Part of a small language model's weights: 8 layers, attention and MLP in parallel.
Each number is 500 + 40 x the weight over its row's rms, rounded and kept within 0 to 999. Layers, rows and columns count from 0. Numbers have three digits each. The size before them is the row's rms in percent of the matrix's.

# layer 2 MLP down (transposed), 640x128, rms 0.0692, rows 618-639, columns 0-63
093:468482493532577496472493504533527556477478443437525469499539569505568565462490501452472481514479511475404449504490498527453544450493434523528418432505501496597446540486471475528516422511496476
085:506599544546459538456507464535509446541454448574471432514462446494497502441460549523516566420438480507473528506490583490494478512538468534490465548507453512470491515502569435507556486516502533
123:501515439480480457559504485451567439567476473485477537427504490511545546467516500452460531453524496516540445555509511495503539607474496538444528575478497490393518453478484463515488510441529495
095:487497488531440536455525506454502489458499541572543434471485467479528527502508482485522508464536541537569505505459534509536414562574482534442413480476478540459475475484482466524522547493438551
081:520481433516515454522552437436499513558502533557544531483495487448474514483479512476518466545446496530507497466484531526421527537549427463525520443558471389573488471519464531495453532463468536
088:524484545484490470579486430465553538433542487488521475529456504452507544504514535534536450530527535453437451511505512491510434464503462485411366477570507497519470518541553571481504516546495461
090:465446476516510479501487491522530545497515463455492469430493518502523563494538505471447493532485565477396468485503531491487477460537473540531452444490469496588430542475437501534542430472483456
073:465508464478521499501592533487474441449459474564422461489507456528521577449470530527435510442515564447570511518480503530478557527562537492432574481493515469481565485551489495545482529586458468
095:459504485485455494477485456491481523553505529493492517565480443564568527499451468446444439484539492484530405512519467518617490526482524515503515586511506510500538504506540486492502506528392536
069:516514434503555468474514476533555507512513512533586499490491460488566557511523477530527520438451558590453516485532504495485437468583526491495445529437487533532422490457496490536470498449531511
103:575453509506480444475442502551510535518511549511474497494492550468532572488514551489459496466506442522543432466509525469487493570422466537488486528557497505466451495496510532452515557425505533
087:474524433510583441454416510535476523469520444453588462513496492532564514433519518511465488439467459512458512470498510512489563530481457529496455463490523535542488557476489434509586471517538525
115:502542471508515520493484414487529512481514552436497485535508438510500492452487494451549526457516429613540493493478477531508499503449437466478491522500500530541494502510563480494546507527533594
104:496603453489515450503469538489558438524499510488561540414436484505524499486515474475472531538476515506466489535497511505501419555492453543497522642464497549458479452568584454505573506483556552
082:510547418529572443474481417521551515470465525503515469483493468464587502510451434561476538478468494581453481492495544486412513469548475488532487544460525475586526505537523447523466441442501466
084:475403535505561617495548546467542488513494530509497493496510483515507463492490565498500608452500455474554495475466473515522466492529456568494549473546567445479478557476483522480436454536531515
107:509456463523512490424522516514524502492520540511483503467480489464524520528505489441470514578568446532451504472472508476420463548500514497433439462531483452437522478394516512544530471523497460
105:535568475473493463498555501483636450500519482516501522443410500473517551489558516461508487445508566519488548533509543504509417479521461497414470507505491526523458462522531508443544520524518549
091:485497444490467475464442497490453543491500477427559538550481538472490492476542572482492492456474561486474503516494585577430501527589479565504506458513439440492396530518500463491540467524439458
068:487505449510477446394523534542560501559513483465499489480497495519559545514480504470495494393475537522510539461459493408503474511446468541521488526472587523482502451472492479506526478507540499
080:514543507451517477558534499419475486482475452487444499427557496504562483590509450478553465482588515497535501480515499504465546471534446493553527485494481472547468447504584576507440443523479479
085:540422485558532506437481503529471550459472461466506489531518563516531541466541512457505540511450502504418479521472502520458509431513479585521460430462513528560441494500470431503447426502461488
# layer 2 MLP up, 640x128, rms 0.0808, rows 619-639, columns 0-63
103:556541450531471450485557534457510473535479566432480500476447462530557473493536497482526504480483536478519475536522476490475428551450479538446497539523552481550517534506492483621512511554539498
102:484536487545479459478382547520486513533460506509513492458483519490518490545519460544461554419426554493504520556524493485502435523438435500487456513484496563494501456465489470589531494493547479
088:507536495529530518458473437494516517491453487492551503447427480448528526494447449549586477475451535596527510515484461455513466438530472548546417602465491518537419503463459452507563469470527559
084:523577447556452423494525459502538541559472537496525526508521515487521515518459494432575510480437504597497521512571510466505425459555455538502472523498503450539442522486449516486517505440517562
100:438515518507530491515514530523468478516476613517489591496464432505498454531525498510496504449451476483527535470454555434556525539469468579475539495438504486515510503503465461413533543446495493
098:454506461523514490476509523530586502507449520463506491492431453509641506486479517498530522477465575511531542401457547491520520421522526512468465533491487531502485495525441504482510482444530476
097:500511520524570524459516483571475525508457551505480525504519438484528434476504553487469497450447533592575552372453553477572516507555511518513472541492453510478530496452480408515496492502480522
110:447494433525564463529518486463519502588452486464516484473472521499552511463523512456473467492463562483541487541495473469530507543511410557502458475497529504501468480423454499493529498545573493
077:443498455488482500444487439570525527537441574439543486457499491507543562476475458469506542444469553525543540422489507436512472499551515530514453541488517578554455483502555468536513448475559502
117:480421454525514483449534512505529478596469525493466536510441495539528472528530533486486451516508464473565522449523471413555407489438484513468501495463542528489488556541479529565517504500510521
090:462568467516566529497449491521563535546510442446582456531496515522531583507505527486561472491474479515475520418477518464547516404520524513529452558478506493541445503482436442455538407419490503
107:503488477519526495502459463504477518469454614512509472496442463465503532531490523514592457452492527545557555415470454502540461469578524500485501547502531504470495559488497468502524501489527508
100:479531463506497485506523495460488483514476521442573481449486505540491558501458425445470521504463563493496509525494512518469473510498439549474466623478498503506449433461516464524549444515532488
084:487603480553517473408503403514534542520480545471527486467484473481546567488479460494532554418473535499483583438435476452527476490556478553531497563530533492544470448486520483572545476443525507
108:514473461515477345490488475492534509546484488414475492456463537510541576501477408518490491501523526466509458529498497531517486521478437492531483507513541530575462498529460529525543512516535542
124:492559501522468471483507465501458588541461591516530513520478491489554455533459480479533576449496478580481499478442456454498474457532536493462511532480516494529521428480502449469548517466502506
102:464554431532481484500503497429566494508505496413535512469506522492521564515453504471528513464505575464523497524501524465462430553520485499418477555488538517565456376462498441447533472483588492
096:442491483500538444465466518498510516487502597471516508444457514510527535492458481501550524431429490545566597384478539423563475485492518496479448528486507463519499435415497530531518472457553572
071:472546472531488472437498449535530558549487477411514464494481501519525565501439481457471524442436537496487509480457541460540499450493460526516491530526570512570469389467509515528519394485526489
095:503521481502593576488461525476494569497443469472496448457463495522518573529540509464522479446470568552501525423464544504517545429560515528513463497509441510518476541510444464472524400457503572
098:404475403543531514505503495507546505497482502462518490504491484514561546506506534483551499452469560569526541397499554470547468478528446528487483529501488609524484488512482522469550469415525465